{
  "parallel_block": false,
  "init": "normal",
  "init_std_down": 0.0,
  "learning_rate": 0.00479,
  "lr_head": 0.00711,
  "decay_shape": "linear",
  "final_lr_fraction": 0.1,
  "batch_tokens": 16384,
  "train_tokens": 95340000
}
Each number is 128 + 32 x the weight over its row's rms, rounded and kept within 0 to 255. Layers, rows and columns count from 0. The size above them is the row's rms in percent of the matrix's.

# layer 6 MLP down, 96x384, rms 0.217, rows 0-24, columns 0-127
size [ 93 104  98 102 109 100 107 111  97  98 101 101  90 100  98  94 121 100  94 102  97 102 106  90 104]
[[139 104 134 165  57 153 138 170 156 120 129  49  83 157 157 137 125 136 161  98 146 156 111 146 132 128 118 132 151 134 122  84 156 106 145 122  72 136 170  65 120 104  92 212 129 105 137 171 141 149 102 134 159 169  68 132  88 158 113 116 144 106 115 132  85  98  92 206 110 113 124 160  91  89 125 145 110 127 136 128  56 122 119 126  32 140 111 173 108 147 104 126  99 117 121 121 147 145 198  97 174 104 141 122  98  99 138 105  59  84 138 132 114 162  99 136 125 177 122 119 149 110 127 186 105 130 164 168]
 [191  98 128 123 145 116 121 118 121 137 119 163 134 134 124 106 167 112 104 113 118 128 139 116  99  74 142 126 200  59  36 107 125 132 126 106 177 182 140  83 113 126 140  93 133 104 124 156 138 130 161 135 158 162 126 108 136 133 162  88  96 123 149 146  92 156 146 112 133  86 128 107 169 132 114 139 122 154 108  88 177 118  94 143 121 159 170  96 113 135 117 159 140 190 148 108  97 130 114  82 146 120 143 179 181 103 211  91 135 108  74 100 112 137 133 170 136 134 112 155  61  98  71  64 138 125  70 105]
 [190 147 134  97  92 104  12 144  86 177 164  98 137 112 111 121 112  96 130 123 135 114  94 122  91 136 184 113 155 128 174 110  85  71 175 118 163 151 147 129 130  58 172 109  78 134 163 137 157 135 113 103 140 166 119 153 150 116 131 175 134 135 123 118 103 112 116  87  52 125 161 105  82  97 175 127 148 107 132 121  89 165  92 136 198 114 127 139 108 165 117  88 112 181  88 136 154  92 123 122 117 112  88 180 157 105 120 150 156 182 123 149 138  89 114 106 160  99 142 114 148 111 140 120 122  70 156 148]
 [161 145 170 159 125 101 138 102 132 124 144  97 100 159 141 144 123 130 120 135 157 143 145 123 164 194  78 118 101  97 128 172 137 121  84 129  75 122 149 151 154 134  67 127 122 187 172 121 116 144 158  63 131 153 170 149  55 118 100 156 131 106  99 141  93 123 107 147 208 155 105 145 118 133 126 154  86 108 120 197  98  68  89  89 177 113  84 117  84 107 135 100 148  78 133 138 128 176  38  72 155 137 131 172 115 153 139  82 104 115 131 119 145 116 157  91 145 100 183 124 164 188 113 140 119 112 115 111]
 [163 171 127  87 105 141  87 145 116 144 107 113  99 127 145 109  91 144 131 165 148 103 163 129 153 167 168 164  39 119 108 177 112  98 124 166 105 110 173 155 118 118 154 159 118 227 139 157 159  92 203 153 109 117  55 127  98 115 156 196 154  83 112 169  90 109 101 126 134  98 120 174 183 161 157 164 133 148 193 116 129 127 138 143 170 167 119 115 156 131 170  84 118 152 118  74 107 157 132  87 107 149  94 148 157  76 116 126 180  91 215 142 142 164 163 143 148 127 131 103 184 154 138 184 144 147 195 126]
 [ 73  85 143 129 139 111 124 157  96 111 193  95 100  91 145 154 141 106 100 160 149 160  96 147 136 131 172 135 141 117 133 106  94  90 135  73 157 150 135 143 141 143 105 184 111 162 124  92 126 135 105 183 142  72 161 196 109 131 129  88 198 144 110 100  85 133  95  96  76  86 145 192  96 107 117 119 143 139 121 113 170 134 144 103 152 110 125 135 136 130 143 114 170 165 148 197 144 101 171 155 141 130 168 162  95  72 111 107 126 155 112 161 113 137  67 105 136 193 161 140  99 140 127 166  53  74 105 127]
 [154 145 105 133 168 118 136 194 159 157 115 142 169 138 153 103 106 170 105 114  96 110 180 108 149 186 145 146 125 151  71 102 130 139  86 132 120 148  80 160  80 146 148 123 159 207  76 125 138  81 158 151  80 110 201 139 122 114 102 157 122 155  52 160 111  84 157 101 110 157 107  85 169 112 123 169 166 110 168 119 159 120 107 150 118  98 151 101 184 154 172 121 202  98 179 131 121 166 129 110 175 122 116 108  82 138 140 115 107 111 161 194 175 145 155 110 128 173  99 117 142  48 194 115 186 129 129 167]
 [ 97 134  96 134 185 125  92 111 148  76 101 157 187 114 156 143 158 116 124  86 139 124  66 171 147 151 152 140 125  95 110 124 132 161 188 112 114 132 158 154  85 185 105 137 115  89 185 132 135 155  94 135 144 108  38 116 136  87 139 126 103 146 196 171 154 188 170 125 105  96 174 117 160 102 146 174 113 178 128 106 149 190 162 120 139 154 119 117 173 120 129 106  60 160 124 109 122 116  74 124 155  91 174  98 143 178 124 128 115 139 132  91 140 176 131 167 104 149 129 138 174 102 111 111 117  98 172 117]
 [102 136 156 142 115 170 129 147 138  93 134 160 131 131 123 149 107  84 143  71 113 155 158 123 156 187 106 106 125 170  99 120 169 102 161 119 133  69 148 113 114 108 104 158  83 133  75 111 169 158 100 100 152 149  76  64 104 113 114 180 117 156  83 113 159 169 131 139  96  99 112  30 110 158 152 121  87 155 138 168 103 124  75 119 118 181 130 128 114 147 151 180  73 125 132  84 116 149 127 155 142 145 140 135 100 110 153 142  58 147 104 141 121 163 109 102 128 125 125 143 177 135 113 110 142 103 153 109]
 [115 132 169 163 143 146 166 108 105 128 112 120 174 124 152 136 119 114 125 170 184 145 116 100  67 139 140 112 228 118 119 128 132  69  74 132 115 128  80  72 100 128  36 121  91 101 159 145 115 153 106 113 183 100 156 150 147 131 129 118 138 160 112 161 152 107  81 127 112 123 119 108  42  67  97  98 138  60 136 107  75  69 155  89  53 106 120 135  73 139 137 143 105 123 101 171 130 188 133 135 145  95 115 114  75 220 132 119 152  72 106 122 108  71  89 158  58 113 115 157 145 185 129 108 123 115 138 150]
 [112 120 152 196 126 144 116 108 124 170 151 122 176  95 143  65  87 138 108 109  81  84  92  79 136  87 185 114  58 143 108 106 130 124 124 185 102 117 103 137 143 135 136  82 170 215 143  84 154 134 169 106 146 123  77  73 184 185 110 140 124 135 105  96  85  75 138 119 117 119 196 121 105 142 182 126 134 148 143 163 105 164 160 176  97  49 168 151 195 115  84 136 135 128 130 104 152 134  98 133 120 126 144 117 147 110  80 169 125 158 173 165 113  87  98 134 158 106 140 106 144 117 175 107 188 142 149  96]
 [160 155 137  85 139 142 184 156 171 134 139 156 146 128 119 138 195 107 115 169 143 132  75 167 137 191  73 186  78 106 142  87 151 146 137 170 142 143 127 184 124 156 208  97 150 117 101 130 113 164 107 132 119  53  26 180 181 101 172 110 132 122 102 110 108 142 122 112 116 114 125 157 106 169 128 176 128 109 128 170 153 108 161 166 146 170  73  90 115 102 145 115 123 110 154 105  99 149 170 143 195 132  95 136 105 159 103  43 156 144  79 212 104 143 151 126 134 160  50 117 134 148 127 141 113 155  83 113]
 [155 139 172 132 142 154 130 104 169  85 171 135 161 136 111 131 120 106 156 117 120 139 122 129 107 141 129 128 202 104 152 169 154 153 148 120  87  99 176  87 139  95 154 111 117 138  97 102 108 145 112 117 163 186 146 150 151 128 160 124 117 145 146 163 186  96 126 131 162 175 120 104 142 146  47  88 154 169 129 192 212 109 133 118  63  98 127 147 121 158 154 131 157 119 148 123  91 131  39  94 137 101 151 140 149 137 144 192 116 143 131 153 113 131 139 140 128 137 156 118 117  95 140  84 121 133 141 117]
 [133 193 134 148  87 135 128  94 143 136 127 146 103 128 214  96  44 157 113 128 138 156 175 117 112 159 147  55 164  94  68 126 155 145 119 138 166 126 136 156 141 142 104 151  96 141 108 138 148 113  67 132 101 121 154 104 136 145 137 150 162  64 130 137 140 136 155 105 112 107 153 132 142  96 135 161 111 153 174  90 156 134  95 119 102 117  66 104 145 102 196 123  86 136 146 141 113 107 113 156 191  98  86 122 157 108 127 106 114 188 112  68 109 133 164  73  92 125 127 159 169 170  82 155 144 134  87 154]
 [117 142 129 132 117  87 158  86 121 149  64  76 123  64  90 140 136 110 137  84 176 163  57  90 132 112  82  69 136 130 143  87 135 129  52 107 122  90 106 151  76 158 154  82 130 178  92  84 165 171 116 120  89  94 142 114 162 105  82 121 117 128 141 102 108 125  94 160 109 135 103 195 133  78  71 138 171 104 188 163 115 128 121  49 110 111 117 135  91 129  76 130 152 100 168  74 130 168 101 134 151 127  94 112 130 131  74 101 134 131 131 119 141 136 144 141 140 129 129 115 127 134 147 164 113 130 115 105]
 [142 141 151 172 143 143 132 185 164 130 109  81  83 140 144 208  90  95 100 130 146 161 106 158 158 155 119 153 123 114 150 134 184 138  71 136  95 147 106 154 121 142 132 226 101 162 128  91  95 112  95 152  97  91 159 114 144 159  81 148 181  83 151 158 139 191 137 133 126 131 152 158  96 111 164 154 174 115 142 119 147 133 120 153 208 100 149 139 163 135 206 101 170 114 151  92 161 158  72 133 129  83 157 106 136 133 167 142 112  92 149 182 138 115 101 128 115 143 126  87  99 174 139 162 117 117 116  86]
 [117 140 145 130 185  88 150  72 174  86 145 116 134 180 156 116 143  85 171 121  97 176 137  95 109 178  96 100 169  72 126 113 118 148  91 138  43 121 115 115 159  52 168 103  91  79 154  86 168 106 102  85 100 163 133  99 125 150  85 176 154 134 108 143 131 100  66 149 173 141  88 103 176 118 158 129 107 106 104  54 135 135 103  89  65  89  84 111 142 163  93 139  83  84 137  85 146 136 113 138 170  92 140 135  98 126  93 152 132 118  92  95 154 127 143 126 155 176 173  76 125 126 131 168  76 147 142 215]
 [103 187 180 105 117 141 146 133 163 137 107  75 102 143  94  94  92  85 106  60 133 140 148 188 151 127 154 152 123 108 115  94 115 109  89 157 164 127 132 129  73 124 155 161  97 148 105 103 150 134 136 123 101 183 197 111  94 107  68 131 140 161  80 119 151  91 128 153 146 104 114 125 138 116 161 148 158 109 106 161 169  78  70 161 144 161  85 113 117 149 131 139 114 146 146 143 184 126 134 138  89 102  87  95  66 104 145 141 103 106 128 138 165 115 135 141 147 126 118 113 110 111 163 151 114  81 186 148]
 [125 114 152 135 137 145  90 110  81 142 139 198 101 126 123 140 121 107 150 173 121 120  97 175  97 152 124  85  86 127 111 131 154 135 109  89 104 117 163 137 120 125  58 130 137 131 126 194 106 125 112 100 156 105 133 104 147 127 107 148 151  49  82 131 136 103 106 115 152 151 130  84 156  84 128  92  83 116  84  76 212 179  86  89  84 135 120  95 141  84 171 118 121  94 167 125 147 101 179 131 108 106 109 105 181 141 105 120  99 160 125 125 133 218 131 118  84 148 125 132 122 153  98 173 104 159 163 143]
 [121 114 131 123 113 138 127  79 127 134  79 137 165 156 179 151  45 162 124  82 116 119 147 151 159 144 192 101 111  95  84 131 147 158 140 106 177  65 138 146  65 120 114 146 136 173 135 111 146  68 136 113 123 170 152 142 153 151 127 174 172  96 162 103 186 100 135  57 107  92  85  93 138 136 124 129  54  96  74 141  95 102 146 144 125 172  70 115  76 132 167 119 115  92  99 214 146 155  98 101 143 135  88 154 177 135 149 177 153 101  97 125 133  58 167 143 100 135  91 138  94 102 130 128 121  99 120 149]
 [130 164  94 108 124 164 150 126 152 140  82 143 152  98 117 143 192  97 139 123 132 123  73 116 141 143 139 181 167 114 166 116 152 108 153 166 121 118  85 155 130 120 195 116 174 111 126 130 166 175 109 125 120 152 158 121 143  74 174  84 146 134 114 115  97 155 183  79  91 104  76  93 132 127 163 152 205  64 131 106 106 130  89 146  58  98 143 112 130 145 117 119  97 152 101 115 148 165 193 142 191 179 121  63 124 204 102 127  78 169 142 151 142 105 119 168  77 168 122 176 122 181  64 145  84 102 150 131]
 [124 169 116 120 150 158 126 142 187 195 126 180 134 147  80 109  84 148  83 110 154 121 125  60 153 106 135 180 159 174 154 148 136 100 118 117  78 164 137 134 120 109 184  93 106 126 172 155 146  92 140 128  84 154 120  74 100  65 130 111  96 185  83 179  71 111 134 130 145 112  70 107 122 145 111 163 214  69 140 147  84  96 102 148 153 121 156 166 142 139 144 128 177 109 136  76 113 142 147 115 100 118 128  24 101  72 136  96  91 126 133 187 161  97 116 184 134 119 122 124  36 156 119 126 220 183  64 153]
 [116 118 141 167 100 169 136 139 119 112 130 150  94 119 129 147  94  90 134 117 134 122 102 134 101 113  94 138  93 150 102 160 154  93 105 140 179 159 144 116 175 154 128 161 102  75  81 105 196  95 159 126 173 103  93 162 113 132 163 135  72 147  99 112 100 114  92 100 149 110 187 134 127 120 136 139 163  96  54 104 113  75 106  87 152  82 100 139 122  77  79 139 167 141 147  79 101 135 136  81  93 137 137 104 145 201 135 136 147 113  98  94 111 143 104 102 134 105 147 129 145 101  76 104 152 126 113 120]
 [186 145 154 105 113 156 149 123 134 124 196 112 120 136 135 120 129 115  85  94 133 133 139 199 140 150 120 146 112 101 159 137  98 212 173 104 125 191 138 149 141  46 136 106  56 171 136 192 132 120 120 135 139 111 120 105  76  81 198  66 105 178 161  77 168 187 137 103 188 107 136 138 182 160 158  84 116 166 152 148 103 159 112 203 150 154 151 115 111 126  26 143 159  75 135 156 133 150 198  95 126 107 138 133 104 104  59 153 171 138 118 140 144 119 118 181  54 136 169 146 124 147 101 138  95 139 178 166]
 [161  75 151 120 133 141 144 121 142 116 147 158 106 118 124 119 101 139 142 168  56 148 133 146 165 152 198 137 104 133 109  98 115  93  99 123  52  80 109  85 102 121 142 159 154 193  47 163 134  84 168 119 132 135 115  38 149 137 146 135  99 127 173 124 152 118 135 152 154 143  69  81 148 106 122  74 154  50 164 117 158 125 146  74 166 142 115  97 100  91 154 116  72 137 240  86 148  86 165 148 130 132  96 111 132 162  97 178  73 150 148  75  97 151 112  98  96 140  64 114 128 126 110 112 170  66 129 103]]